Weights of a small transformer language model.
Size: 12 heads of 32, MLP 768 squared ReLU, vocabulary 3243.
Training: a variant of Adam for these matrices, 170M tokens, 5179 steps.
Each number is 128 + 24 x the weight over its row's rms, rounded and kept within 0 to 255. Layers, rows and columns count from 0. Numbers have three digits each. The size before them is the row's rms in percent of the matrix's.

# layer 5 attention value, 384x192, rms 0.106, rows 242-287, columns 128-191
097:155153136147142092174127134090104129132149138098161147142094153149115105151138119124173154130184109056125110151139100126100120129113114147124125135184112156147114125121098105130136112149133125
090:118189064111135159150087157137118118201100129111109128134150137144153146126121114152125093145090102115112144115103123178173186095125173149154110111142140118103120123113101127124121145148143150
090:144082168129120119123170149109133145061146125167162094124094119099111123122138155095147140123187157138151137131172146065123088147126070087101111149100117154128146142150138113129111105111122090
096:156090126174128090100149106140094092112140151154108172125130126134081080141132089129148165140150140082097104127135090098121113135129119116125148123144114098172116123119182151119149167132136129
089:102128134103127142135081087155144079159132113094120109120167149123129120141108133134077112140099108135123130128089095200129183165125139170126135109160145104166157096147115137141186168137135154
092:150101164151107102145162117114098165089140131169164133129085125169111158102166116082128160100187146099123119143148135088104093121110094081115147103103128135151139133103157151121128111083101095
098:138129134155129162120098097181162091154130134128080135110154128116138126135102128157116100122038103170110109118096104174125155174139150172112099103130144091138152123134132134118120166149150134
105:094185108113054141122128154148144152152104123144112123100167127153111129093116131125157136118135154085117138101108145145142147132174151123148158102118138112111093146123084153106136101120160111
093:140191113152156146121097138155147084180096126097097140133170146153160124125115131180110106142037095150129148128076134186129202118148183165136125112143148110117109131112111132128123146144131162
093:132200093157136114143094139145103092176111131104119140134150150150139131128105102166100113147057100126102152126098120193156189090131185163148128114148146130147118123101116146133120154150117145
101:140164107115140125164139181103086173112125130138144123144109115109124126108152138099150124126167132154126153128179164069108124093107123100145083130091106160085108138105128134149091082111103134
103:119042173123103131114159094135160146061160115157143108127089114112110124132141141085150157111176159133150108132150122058104062176128082086098115132109115111141153134146144131122136103112134094
099:126141102125141124138107173103124107169091121081112116145135119145159138129142148154160125132132120150151124122110161153126169104158162127152144120140121152071084116119091094106094091164128169
100:148115166153095100128150113137089127074143133170147138118091121143101109101144137087129160107165142109115143125163109072110084134117090095121136120106129120172130115105169162143144111072122081
098:158153122167121148149145104146156123143170119123112164140138134149102135148138126152132126170139127094153144130104104149161141175107135138132153063133116076202132116115128137146135156081165176
092:145121097121127132117114126122090123119065162072153167149128121201132174133115070151120118121105122096132117124100120174145138100123135090134194160127141125130101120113145109146159135095118119
106:157149103180140143152127103141157114140152101149126161134147130115111109137151196133124119158132105143149148160125120124170156166118150143140135084155112059167149120090139142141140133115170214
092:097129152128130108125138144105154138110180118156105084113137140091112074133126163096145145134158125164124118116160109075119086123149098136109065107134124152120151145170117138107097124151129127
096:057152122140113143115152129158171172142175113181128143113136112098141115161108132152086091137162117120143154128122137139157125116145120154126137100109110119125131135135106137136123168117175136
110:145150119181107145148131098141160137134165103144133126126143136104096094120126188123124098159107093141152159157118113098171136172120169141136140092145100064163157127105164157128142129103154176
113:142124133165181161130146100148144138120140104180113169106135111091146165158152152138155113136156128139124108134121137111160161152079158140122128132121100073170132124117148144145125152157124154
092:195123130154178154165130098109113105132118120145105168113091124126136172140158122122178131159105169111127079128130135108147159162081163084117120116129117074182114118119158144117119110178124141
098:144125124157096184140089134128112125109132095107141140131140147137108101085119182120110125166091105158141147148101129124139142180106169140127203120144128071135151138085152148136159130099148160
109:117132136080092115109100163095098110132099146065121125151108156181119137115108075128123155112125138117118125108134144177097116082166116103142151161133154174076097124122114092108108111132122065
101:069110135076108111119144168138156160138141137152129103120139125092174120164108130143095151097137146129107134091156152150097099116162103172126088142119153167108119144143070105112111133132145108
092:134099126071140138135116153115081142127067146090141137139097137153143171116128099108139140090104126130099109117149162159084115113118115119113153208140140150103125129120139122094128107130101076
112:129141097169146147129134105165158127132152099168122156113155126094112108145141189147113117166128110150140151135109122138158143157109139168145150079137113073168139130107129156150143156117177183
081:130141159134153139140124082135119119130165119159107118134131115130099142098159148118147133147131138137178132155091120134136125175117127125122112120089119081160146114114126114132127139147093154
100:115110107113131154173133122162135111147082139100136171109106124162148187138105094163099143123121139079109123125127147222110135150124140141139175158135152109154115120092094110133137142123145130
097:186120132131158124134137102089095090120102135100128124139098141144123162109151114111183133125113168119136079124134114095108124115116140085120079153124132138147120117140165116121119095175090104
126:089164134111061110126116153132140152132129141091138097143144125164110104095098116132106132127132095122161159128150139141137100109188118131141170123120116172093137147114119106119151119069133118
108:121158123145090120126143135145166128120188111115132113136166139118098073132118192127127116142120110148142164134115106095159112155134118131146143077154114114161149125142138138125143128082156154
107:142125118129096150133115126127089130124093128073156121156107126178102144095117132130102112137101107110156149157119122140140121145141160088138197146137103117142136126086196125150164115078125143
101:120135153100134101110129150101124137118132146144126102129120134111123115115130106117160138122171151120122088095172147093109110089141097104114051118118134169094127146157116105105096106178112086
117:129138124165157140154130106152178126173173099150110168111126133105111137139157160138106123163139122115140139141090107135157169168112144161133105079129121072178139121114129147141131158124149173
114:080123142134153164158143131163181146134150104177116156093131111089136158144131175146119112142150133125117121140122149129131135171113147171124117093123119085170141129097106144124118161149166157
099:135117134103127119130115120114080144137045153094137131137111114189142197092113086132155116097128128105128092135147147148104125103137137107112156177103122134084125127115151113135154104130076076
094:106107158095139116107138145108135142126116133146119086117110121103154113122127108119153136102156155152116111110160147103077104077152120128123077140119135189072125133159097125100090104177117078
122:135132106167155154147148111147140125133179097201109152115138111076153127153162180120139124135151150147114128142129116073142148160082131142116094093121132076177143134131131155132112140157147164
109:161105128170167148147126116117132089119165101172125134117145137081135138123171171109135133140127157155100118134111098077119165173085141148122075087127147084162131128138123161131099142184132156
106:146143152132096113148152129115115108146136137060122083151121151166078129100103159124120140135070133101174131140125108130147123187156122110147149105128099124173132129130158121109158133076114150
111:147155133156087130124127125118141107138142135081137120154130143162094091121112152126116114151085092139163150147110096136163126152130127117150187104153121101170139115119162127135168138072152171
111:147116120151191127126125126138138087130145122174106175108132124095154138171152125139158134150124155147093128123089100150131171136087109155127088117134143100154115117144101142137104148187149160
104:083145139104073125128117143148135174138119120095156103138120122153108111109103125126097129122165100114160140132160142139109094099174130138122172155120128158078138144097125099130141120077135114
094:122142141113132116101139161116168123121192124155121104120131127086120067158132163115134131122149125170105125115132110073141112115146110141131051080140130165120121131172101139123097126156150149
114:180148139144096143142105115096101103139100125051145081167092141169090113059117134109133145150132119126167127156133117108120104129141151070137151102132123135131129121110175105125159092116124126
# layer 5 attention output (transposed), 384x192, rms 0.107, rows 242-287, columns 128-191
097:196129153166123102112157102136114111122124122171168122113120138124165128143115124116155133145100101155153168122097096147121114167142125119130120151146119094114142148189138152123128131114141089
099:149124155168223138090168093119120086139154154122125148112124122087106118123137117117135153174142084135088129143129104123121102122172092162111141089147128127174078118114149139152137134143092118
098:107127123136052130153091165136158175116109101109121113119158138167155126133136115155124100081094176098166137138149138132121154139086139087156149158132113131101156130125132122087151126123162148
096:149139141078118116178173145121095107176133144143115110155129112146151182105124139114145107101148128153138148125094157153130112144140142128125087135100114136103133115128086143148081106097114139
097:106129128128174106072183114109104117147115126147134094119129118103123161137124147098147143161138099156103117097094128143097138138180147121131105104095139114136082161112104143131104130122117132
097:109123114103053141162087150132108148115120169141088133116168157146134115112126154137139145108130186130173120128156124108128154115090166129145103165134111108093198104117111110147135146122144120
102:124134111070150124146151121080117102155116136092118099119083104125100136111123135123122116141170105125126100123102156104123116118167124120112107072085152154156067145109113125129098125139122147
105:092105126170162120119103128126157119154143106140138125148122115115095113126108135152125125125127111105115142157126072099120109132138101124148161109156124155146117168159153155120146159140076121
097:160129133115193138110158070122107088152134140131126134126080103084094119141136135115137149172187073117102111118110129113143117110173105140093130082114151129186096140119135127159104122141093138
099:166121148123198137096168080123107078155153156147114142138109115088105122128123129116137150167176080140089129123092128125146121124179103169103116091132148126178097115126126145167109120139100134
103:148111139159092151148082141130136142086121153114114165103151166138141111134118078155119128132093143084146128165177111138156094122107106135120175154162107108120169095149164126125145142144164107
109:089134106101049105171090175112150180115092102121131100129145141173149125122122149138124100077100178109172127129143147121117146135102152096165129165110122144079153143143111115091132130111160125
099:159124150164200167100122083136101119072101136122161173124102115077114119139129109110107147159156100109096130174152103128120113111121119144095144143159127120154108156141187123134164147155131096
104:117138123097043105192112164108117150142138146152085111134155148157144141115100161127141114098128165123170130113133140123136137143117158131145100154117103115087188094147088138145110134112136140
094:119127136116124101092145122143115139133131153115093140147109106134128157133122083154140138117117160156149092100152107168148125085135099103082127145121136129096087126117128099130101121155122060
088:133118137141100145119151080117121145093155142151100145121117080117165128146113154105123154142149140154121141105148087104138124142119119147073098118110125116168113115142139130121143136142152137
103:120129145094138087107143161110137113165123126104101119169132125147127147119123069143145115093097168130154116116149132178129149079124093055118133158113131149090108111136137114110123123149136081
089:124150116129158122147117164146145123152081099135171110128112155115089129105130138126115094120114098101128136146111182137104141127142155126193132113133115126083126138101102124145116109125109123
093:162130114116123102148120131125118122110116164066107118154125156138096140122148120115140117124104151164139093125134121169124134131127112110109105126129144123101096147116110104105062096117095084
107:121129136099138098117132154122154128169133119103091129170147143144139142129119066163149125101125160134164112123120146163135158084128082077109134158115145152098088124132131105107113111167139085
108:131144143103129108135134156108111117168124142108099117132182118161159139104153069162104124115085161132150120126141124131146104077125115097132142144119149147109147096146146101096179140114166156
093:115131168109141131096145128125105141170123125149135139127181092145151120110139083157090145130122126125150151124111125099162107072127120130127151147127104163126166099134155120139203149118166177
096:154130114117121080103134143130159134153174125100079123155137123135167144162131077166149121105138171127153099121127130152130170078133083097101123134111148129140112099187142108115115141150149112
103:143116126161134153134142089134099132085143119160159130100103099101118115138119207093115148148169091123101138123133115105116127171115145183131133129132108119174144134134134163160130142096100143
099:145121107142112124146109119131105095095107134107170126104112157139082124115154177111133116133121115121121108139100129143111119184126175150176140137141119113118145153126121133126097124097075111
088:137125119150127136116119130127120116100150127140134136095141124123184102145145139124121146150151139133118147123124112084137119146104144175138111123128154118195152111164149167128154153121144179
108:133130148103128084126133156117130121156132140103099121167134141154128153121141071138160120113092160140150107120137122175140136093127096063114112157098136139086113126141133097099107109138124076
080:100145090099123099124110156123135129110143191110116136131103119137134138146126061158125135106125164121112094123154109124137121062161114113072176111175152128118121126123139121148115125134184119
098:142118119115071109100149090117093115113141157094110147101126106148152139142158143128147153130119134149132094107130081132136101148120133145115127144127132112160155102169155133131143144104115120
094:107133147122147160121126116131126143135118113173155131104158086107160111112115127144086152125146095094104168141120134085136119110125158157127160136149109136159157114117135135157200159131163195
117:130124093145118137134123115147147127095155146103129148141070147107106132174101154119147113106158151135117111123127105142095149153133128134100121120151159108148075144133098139133054113155102070
102:118126125131135106122132134146165143145109114127099120163082144117109142128112104124147105127135141147133107130136152168122162117135103106109092137094134125080071152116101116118065099167114061
101:133124117132117127109152099140143145118167133110081165135128112088157137174101127140148147122168161138124122118132110130127158109115088151073119144128153130184088123155114127108119143162150117
100:132142120136139166157102137144111135117100104148186117114139146112099116112121175113095117130128093107110158157109155109106119144130176167191158116156095136133158139093104144164138125095104169
103:119128139100134086099157149116104124141108143097117119149131113156134140119134079148139134100094146149142103109162116157125126096121099077118133157120139129074109101117137110123121119129129087
105:150142114098106070113132154126100106145120158070121121126139152165125126137164070159122124114095148146142094107140117161129110109117132102142132159117148129092140097157147102114130123112127094
093:114123116130106162133118112118126116095171143127129151105129115126165105169123148116103153125159145127105145119125089085125109140131137161107141107169151125205141123144141150129155158123157168
095:133139125137140159150098138129114121111106106139185123110140161123096110117131175111107115138139091097104152152100145105115117165118170155182145125151105135147165145109119145132139115093095166
115:131138142105144093128119173127131121176106130112120109139159134155132136101144075154116120116080148125152109133124148157150126100128135095140134141119113151081135119131131103107160146136152135
105:123133154101159106108128158118126125176097110158133097126154111149142126105146083157124121129094103101152129136116167129145122096130121088166162138115093134087162115109156109119180139123155150
104:096138105117117126089141099163149156132135127137102150114087106098124140163108082167159113137182111130136109115139125143119145092139101121100124129132141097118081113105116124153112117175148083
101:124127119131129117099152098145159153133140125132082130161100121108126152142101112145161125124161146132142108126143145160124167102122081103083102137095133127109066134120110117129091105179128063
108:143122166116133113132129136112110125157101132169127108121165107152124134068163115129126134147077109126137126125138145127157100117135136096158136134086097128092172123105153117124180140093133145
101:132130074146111120139116128121132112096160134068133142129082161112133128164108162106137122092147155131112126134121103140092154165124127141110122115163153131160090136156107139125066129130094091
094:134141145134163124146128145130131135142074092152154097137131160119075126093133150114127097144108106124129133146130183145114149133134142096181115142110106129066134147094096127127109097115092108
112:100126130117143151087137110141147146117160111143122141138132107075140129147096114148135131096176122103105138142124124115118171088118109155085159150158112145168096120112119139157120130156129125
# layer 5 attention query, 384x192, rms 0.116, rows 256-316, columns 128-191
092:075147132175148125126129130122183159118138110173126118136153133110160144125127128147132115136123140151144135137095133124109193132136090117119119115163105104158113146134120136142119177121145128
090:109163122148137105154119139121125130144090163087101167143129130126122187101108115123155128135144118123121111146127141121094131120105174157126093127112172149141107156112124105126118132139104166
102:125207127166171120087126156120116101109167115143107136123141096187136128114119136137128140103124117167141147140117125110123144154105095141143102139159111107129153100119122153149141160125120109
107:117179173153158121127123096094115109105157164122115135128104113134129157100128121124128156121136113187129136143127114108147116120085089140125095135131126166144126141151130122120108137140133122
131:095118112135138120125128140168149171101109095153145111092126136111118067123107129164130140130158147166132130142156122109130105146137094085167096114113118111114173112143112167151120124117170151
118:140161142185178119105136126109122065099156161173097127115160095163112129108097114120136153124121150196131140177103118156179107121091082133169133161127158134154119105121124150144104154104106131
128:092153099092140154136129128127121189123085090155166108086130120082106077129104139112112151128130116140122116154156136077111100107146120091161117123124104133099169108160120168161116111160169121
124:116153103165157144115107157115080110085125117138122122089164107151120134138096133114143135119144141186116135178157121156153086144074104131185101129129137134146159111170077139166091140113130130
126:109163110112088158077126116166152193140118062163166133095152121143113099110106174149131132109117133139143151126140103102108138120155126092187121142168117127093144102125122168151152128113161118
115:078149106143178140159107136127095107099117171143140127095133105125148125163108088146119162104141115171097120167155123156116110102125090148141109158133121118118157110149097114148106173131143092
101:131139122138153153121154150129144161120136081139121107115159098092087112101096138122101160147154126135139119187116150084161141115146125099180138135127118158133134094140103166150106124092140194
106:157094125131107117095146110137143121153143154115119159130133147164135125129131132119158117126118163104109120106111089158129141135112143145084145134149123103138112139104140119119174143131126113
091:096159139118139144138146139086121134122105124098122131121132111106138147182136107155083111126156099162172148125140127117125111114119095143111105116123113103134127143167180102135130128139159077
091:112154151142137116196163120085120183142091076135121099115098090130151155129075134136085135139154110176145150130140133079085110121152106126147109121115141086129141126150130110160093116122147142
089:141158167114069132138194131151156211109128075117113131142159138145150145111099135133114133126099179168124120113174097087123119108147125088139124121133134112121145134114146139155123093099117152
085:141065067115144123129095131140153077088132159104135136111102159104133137154179119131165114107108143103095084105094140197130129146115133152120143135152134160119120126133139135096142184139160076
098:161097121140125110117163110132129112139138147132127149142135130182147124134130131131147122101120168100105147113113072179114133135119137143101141130186136121137111112084135145116192154158123098
088:098181144147109104178150127125107137125086143132124118119094117107176125141130086147116131121161118159164145134169136098088114116125111141116092137071132120109138189151146072145109112154172137
088:125111114100127131077103112136131120104143172154116157121137154102104097168169096148126123109172084109126129099149107138145144163077136142116168166126112096163144105138180134116163162129146072
098:131096160100122152067156096121142139145149154138118165128174130130110121158115134122143140127139126101119148119120080103125137145103093144087132117151122090167129129134150126105185161128140106
095:114140109135152126174064143123105123112107160113151126111086126104131116150153095141114110133150085141147124113149190130126123130113139147149112132083120139096144137155128100119088126123126111
100:122136128148159121149158141138132062102127193098150107135130102085146096121134080132129165125142139139124123140122146111162129122138121152097131114109112138173106132140154122123126139144153142
093:114115125127147088161101156157137102122157154123123110133136161096124139109137114135180131136076139135078128112131140137130166112171153129134102090091106142137123163097092094096092141119134135
093:146147142165168108098162088118109095134165138127130125137171102150137153115127140121123121111116125114127155146106130136153153104151108145110136143180121127144099099089146123120149168131110136
094:145142095123149103169070185148113099067116155076132098144091138107193131138180092133136127127117128104116110137172146166114123127074143143128146164110131145102170152116143120114078128155131107
090:127157171164100143143168134111143161114142058169103125125160111142106134088116111144100156131168156138169155148105113107143127115164093088173126139131137166146135103139106153158116099086121183
101:152149135164113143170212165116109108131149075137099102154149117147124143109120129106085145137102171126173113146101132153131113109167091109145093137107143146123097120125100158140110122120124156
095:110163136132102125183133148131113125117117120127113088131129106089146113099125110137082157135155136132151133156177142091135121102115134115136118122078150174108145147162102130147084091131115159
084:158147116137125144095117136139140146116141111124145087118141124103096091128138149111099143136136136116124120164118149106178133136120135083171159126125136185123141111134109188158114106082115170
085:167114094126129140111088127159131082149161156139121141124133131117072107137164111125138123118115111123099111087123146150132151133133139131143131125104136161121126105116117158108131161117075129
088:147143134144124124112114155098128110125154112141122121137149152100080118158135126131113131161124084111147126135075181113157170158145122138140123141124123138158131099152144150135129158087141151
094:123139137121176113117153132112116111153146105128132070123153106115098127143147143133080153151120104124170090129122147098192115065158120080158165137143141156137119099150160144131092110096121162
081:110102128127135082125071119114115128131156104135126117099136105136132116148090113174114125148117117103119135134177126121138124141098119179144114085099122166177147126165131141139140166091194144
096:114121104119137149103059123099128124100173138140129118110163151168139104099126157150140138145124130127146130130117104132105147117100105161168120152133153150124140092152110179146130172100173103
104:137165137122166132128153145114091109112150132158129076175069141127123121135152161121144147131109126166125167179126122114114168125141113089130125136114163142139115110112123128128109103123113090
110:147112113164125144167139096133129115137096170085145159146116114134143161134122101113062104139143110079139121136112124129105130139074132126092122084085106140151122160121143127140116132160120117
105:171162155165157109096154125133161106098159142134112100124147107149150143100139140146171100101139157132134128156088122101144150107135082092114123162126121075159125108118158116133122161105131102
125:132137143154141083151150082108096107162103122077115155137096135143148176136130128084085098157123105102137141131152158130107171169101165166115146093101141105143111115104135094110098122122124153
117:121098143112138105151138117112121127154145105082101152154098156125145127154134157085094126178100075096133129113174125142098166186127192182114137099117137108159108113131160096109112123120126148
131:102099104087127131111113145151137144106119149146174116110121133091103090150108129132135156109160098159121102108157116116123087085166131117147145138146116187099160138155092174135126112149136106
106:160172115163120109112115178125131147110142138132119084081134125104113140114130098139168122097153162160124155113120158107164130108104088104145082136112120121100145106105102140143154101124117096
125:174151152149121115149125117109131150151155081106109120167121139122152126089168156120136108155109127105155138127086157124127143158117129118094112121143139124152107147158140110110115105123136162
090:103104135105130136128091160143111106113097180151141161122143132124119094155091107109111118127117120157118144141164118164116120105174133152107126156114123139097135127125130124098098118121125108
106:096144111191113119155078154106112111121101129161119134125130109153165126129139060106119107118094130123130196154109159161116163122142124156132131140124148150123107157164130141091134163109163099
098:125129131125114137103084098141110123117155090121138059107129168146157107102123158131133157114106137144118163113178115106078125135136121137151101121149142117121142127139099109146152126126102114
081:160110126130128110125089132133159099096162131130130114143109133102131074086110101115166153119154123196123142133124097195113118132166100106121098129119122157118171141177116137119102105138168095
083:113105136146114107125146140138122124121094181130135153140134146151095140175119111101111130115164117128142100156141135162120110104138140152099162151082131140112130118130094071120128137103094121
099:094109136121115130134134117120111074140148163121125146133121143136146151191102101140135137160110125117124152103155105159142134137127143127133134100113156120137111108106146092136125166141146110
081:140157102120117138161087108108131173132152076098137078128144169095155119072146154119140121128124111130129175123137115105114130133102107117131141118141140110116134136142109172151139142106144127
091:109131108151128107150123159108117106135108186158122175150134119141130116165122067098097120144111116127125144142098146178118116116155120131123144139106114152139113129148125124116111151105169110
090:132118133132148143114092149126126107124126169153117140135123123124109092142108116107122130116141127161109138132112130144145130123169129136120161154115110132122137122132118144092100132130119097
081:169137125158126109118170113135160155130141090107142107149116137110132137070167138130161126117141148125140113133076150118134115158099075105154124131137132132118128135137121136148147108133119139
087:125119142106170129111181087127108142130159094138123107099137124143122157120145175169136151144122132114159080104139095079129170137100166131144093103147133117160138111110144124160147126151117145
105:127101123157113129170149128143115126126104172133121142163112144143148153147135089148105157138087102090121115160120151136117087139117098107156170138159152140162141126096120102118128159130120156
094:157148131136121133115066174115098158111098123141156100120096150143103069120112150085146112111116136156121167135137139116121155132152138179141116168121118175101147130115075146111153103098126106
086:131110142100141132055147137143124100112120146135141137118112145141076118175108140132134130143137132147115114102143107114169151096159162140126140126097149160121145105100120127111128089134076120
095:116149165116129147082138152085114116121130108158137133102147095137103074135118116082105089103163141153130136148130157122141154121158150159136110145080117151109131142147127174114110106123162123
085:084141109150124121142153113088130141137145073140120112127142116164166145125155121147123112143105112095155132129124137104113157155090118113130097124152126118155107122155160134146122148119150132
094:138122150138160133105183076138166137124188079094118105129123102121153154135174129179164123117149130120160107125133112082161140148087108086129116100133125092157125131124146123145125131157108144
073:103143127113135140108162120125126113127149089129106114088148129134140154121143149185147112143134120111146110107144111074142156123083156118131103082136152143144123137119165168150123115143146167
091:111146096109073130107108178113079126102102163131179134132129149113113093184093137085105123106108104146110156109160180135111105121185150145133165124124132158109141128115109143120114106095116165
# layer 5 attention key, 384x192, rms 0.117, rows 256-316, columns 128-191
092:142126157157060147175138114116114130126175134141126136142120107130142159159108081159079130114108116057095151144111141107142172127167139140124165134132152152164115132139108101086133134113104175
097:154187160115142094121125172083103095135163140124138133163101154180100141131147144100092109174134110173143148128111161135144147087113133184132133113160142144130127139131122120136095088116110134
091:135110157094128100155119135113146096146144206117147146124082140147087128154105148136156149123131109141125185113131140132112128156147098130168127137163160132173120090112115126118135111085141114
120:124174142160139145125116151093125172149106103106111151118129074165127165095130069140149119099108117138119127163147131156081130127067150117138159128112097120114127124112166144138117127122128118
094:117159148092132115091106162094110135073106109154127165121112095159134142151127098130159116083094168169111134133132101142126121152074145103144159176114148120126169135133160167125123125117135106
121:127164088162121153140106166150110142155127121104150154123140131147141141137102124162127138108091102124124109163115128155102158148106132133147155119129099129144199119112126139168147161106136154
099:131171136156108118139089141125095119101098133128130184128122120154151151121085087124101095113109153154141171148119139160107130157106174152136161161141104106140163116106118161146127163088104111
126:114136099160118165107118125132113123130121118153120162138158100161137118161100117154127129117138127120120132154104135163084161139123114108168144103160086115166156123109120163178122149109164163
132:124162104130142160115113129123115128079104127136161144133145083155171118125118113150156143117128133120084115166134076150104131143084114099157132146142108106149141107140149140171165135125150123
113:134131108166153127147115127146156125149127146162121136135170125129142101158089115155097151120126152157141147143108119142099165159173105143167119128187113115162151058089094109151123136132139149
112:117156127141112134156086116113110102134137120092128149142100138178143150125132124110109083129128104110128158135096124138115164124083159137135173136128139135162149133151146117126118116079122158
113:125102136125120087121147139140131084139143154122145108119083134111106088113145127114143142150133124131117110118127103126156098131126133142098137120104171108124060118115157113120155134169084096
088:131099158098116185143119116141102148102129107111104130141142161127108163151131170110117092102113162102164118149142120142098103152162115123142129129172086149136170133127086137096112138098156134
094:102126136119112140155115148149167164134138118107126122120166129099129132135109127115146111123113120079151177144128145145124129120130082105135120154156096111128149155162059096103160135112160137
093:081130140104117124108103127113122139097107120148132109100142099115144124134104111126170134149134114095115129108162116123134115108105089095108158152093135138130128158149161132127152133116115128
084:165137121136126141105168127157093122150159129146118142137104121149118117140140111126127152139139136163109103125121087139148122131138171146115149076107122148163113100099151133129094153133105147
106:153089138131115128135188115164138108158123142119126107110123151088104108137132119128154156133133164145118104145152105120147076133131116118104115109115148123107097128126167107138161134185144105
083:106160142111143130159106152130170164149121112091149131093131152101124116125106160144106113112119107109115137119130163120144147118141123157129073130153125140108154136130073151093123144097141167
092:181089086128173198138133117165125145098137124154158159151138142119140102120141145111083108135168176138128061148134113108083106127125134142101125144122147140095158084104155182121101152138123168
104:114041135126130149119128111176115093105134134131150134125111136125119119131144153084131082133136172129153078143117101122104093166137107146111148115113151119111123135103144120122136143153138136
099:112171099116151145174100115116135158155138113142146164139159134118135156143135132134088117126116125149156144111129152124101126123150157134135110138154097152120154123105139140119084135112132162
099:125104153138134145154118118153122133166129145096160150115091160138137142132154128116091073084093126154174136119106142114087113139116145149110098140154132138111153137093150159101115147131133177
082:123159137143160112117109202122147140132134153133141123080136074104162162104120141154127136121107123112094167146074167121124134188133136157142116148126148131118111100110152113096125126140101154
091:184084162161104114135172149128122122145116162109090121140121186099139113135112130149143155092129116139118157175110126086126108146129104140120118136156175083135134131108134096119166103147139114
088:103142137108128101139141121114138128161152155136101149124154117124103112139103128120107140102152116142104156098091117107141135109131147148112109093124125148137150104122123162147103154108112177
095:121168133094101118180107121097132107146125122084149097118120131134140130113103133117154102126118099073109139129129099124127149104070134107122139120128127132151144137163160122153148090094127123
097:156164214110105113135154153087127141157133109081164078090109152129082143118139102127171131098133124131137142116168165107162144092106114086108120115120097147134139147141142118145179069126108098
107:103177125118119085145096134113135109161127125098160128102127134176127131142124128156099091145122093134130147093121155124112168101103134131147135143126135152153160150140146141137097132088126193
107:113152113138108111131089106096089087122138135107151122171107118192139146119138111126121119129144102125114127131118109155101158129107149131142157136136147140175137129162160124150112126104112166
083:159139062136122115097116100133118128152131124133171145129116133126143150142171105139110117144148150154125109142168145118094125122130168124105131132115118142106143118120203126157074095149120121
094:157133102127172193169115126104113121083128114125154125158146078167153166065128166086150101127142105109145108183122102127120152113096137123140157156159071137115158102147106125138144109134120128
088:143129122103081108142093119137103133094138149123085165168137131154136120119120168096165120075133084103124141093110107130119164109114091113149139171174137107130149098129086124148110133086107129
078:129097132128097137171138143118173159138135135152159100134140088098125162145130141136153125136166129132144113110140171150166125092158083128103115142125117117151102149142165094115144104137095108
089:134176115138112198158140162154168157131151137157148129127114102123122165153161142133150121160131129105106158134089169098138117116146096130110137125117124110109107138111129139119120104107096130
091:103107136140145093092108134140115128126099109140125111081122136144156095107112125171104120101110160180117112141133107143116117150092111164125127129132122106119141116140122119141158160144173127
077:134145087155115109168130121110120127122107127184130159146122173107096127126138117127120132185100123151135156153139145104171145074161153137144100101121121113173107112112107102101104152106108121
096:123165133151121141106116113081097102102118112146108171133119103127159141108081086116106161145112082131142115140129150125118152113121088131160129097149122147157133087201157146121119151114131124
088:097083127126134179204148089191140086146129175089147124132129138103099156108141152089132119117170136123143136138150121135152119111153167158098104136125151136095110161100116082105113122143084116
110:125120142088135103152119144180173143168126150104125067127098165112078085130144176116156102154143127105113157131124123141149121133140151168116110154117104120100118166096119128140113111142123114
104:166169152158139113070143149103117151116147095138137121106161094136143129140133090177117146153095164109137124151144145122112138122122091093153115086143127128181146095136133156143164158136141160
073:133147153170131154178112084111087107070090106163092108118134145132152120129132096089121120141101117119152133122071130109140148176151140135116089091139104126115153128153109097123118083111137141
160:113130133070102088156097132180159124148123152106132124111084164118122124116123173116132113140129116142111133098127124153136112146139154165114125149111110132111103152134116102108126110116128095
105:112138142189108169118145130088082128110156101127116157135184118138136167117145106138100129145116100113163130115128162121135152110103099101136144100131162127148128136177179118116119153103103171
101:119129155128129135151093159197113118094149123145090106094148134151106140135108145155120078119105146110154157139116097094168158124118123142088109102101160117101135147073093113145095144134144159
091:118111116105164112109138089074121127148123104112151163130072171153141129162123110126146125163112117116114128132121105160103101193109132088145144113144108164113126108150116106121120095135130123
087:114148126142135142093107112147123115088129114128134156138104160142130112157086160143095146162066113139147139126200138123118127144107104168147170132132147148134122129139124105120132126094133145
101:120153157150133162116187133082114111135120102143104109144161106131137155108126093130106133113114110079156072130158106116162105098110111095106118091115151163136125112202177144102105166117130137
105:120123122115193147128138159133130134153143151147133122140169124099090056172126127115102148148122114121143153179138052106141127121135145136115093158153144120121126122120108114139095150165158123
095:133113119072156085135120111188134125152104146115146134128089162154150133171104142134142113104121130127090165127161104154116104172140161151158131132157103144115113119108094124126143130140153101
090:100123131157136150132136146178134140143133156161101114095167103116106123131127146152088106095120119119157146161156100071174146087096118154123095127095160090112135133051138166129110171132142161
107:125134145176105163131135122070101110088133103118103141135152119145155148117142110143114139136120111125174127123139168116148151104110073119126157097103175131165132146163162114119097124108108157
092:136155099091103097120098115132143119107080159130143146134064134132128118129110128117142154120125137154082113104139121167108094165124150118131128144133109147129104108106079138120129105127163098
116:146143110108123144139140141144178135176157124119153093120134111093102110101165117107177129126173155138099144137063146131118098124143146112125129137122097120110141146142118131155143088140091093
099:132133141136102100083134127070127152095114141143137116114154074099141126108140128121122155169127131078108092113150137078174169093162079117109114093115140077127085165114159164155120104143142130
100:107107151140110142149146078080118133086135110122104148128115134141157191126115113144120128162133143146160105113126138147130125122117114112144144077127122178104140134231147120120120124097134132
096:142149142156112182123145132026108125109149100131124130150157110128128137108156095122107150145142119145143105121103144123146127097121103103141131099132152148147146124214159120102115128105097151
100:112139120161128156157138140161099109101140094140081146127151116165173170114130165130099103116105108175181149133095134118128153121102127159130129159119163132146150110114127108113128147087144157
104:118117108081161104126118154209155134143135147120133115114127133112100114147119162126156105118130137150106158150116095120119118138123170131136113163138109096103118122032088136143132119161149095
099:152143114103119097132115119144120105131123137116158122136099151118110080144117158095160140137106119170087122125116113141077118169151154129142152170173129113117104111098081114131130093148135086
096:128108102080137117142097147198168153154142142117147113103125114111118124129137166111164103113159161159085152142072122135112126142156167158139123173138102125115145133060071115153157117151116100
089:104129110143134114127131142093103161120123139165134138130173097124148153129145139143101109133124114108128114143111085132151136122128132113133092127115125127149110116142145127125136179119131148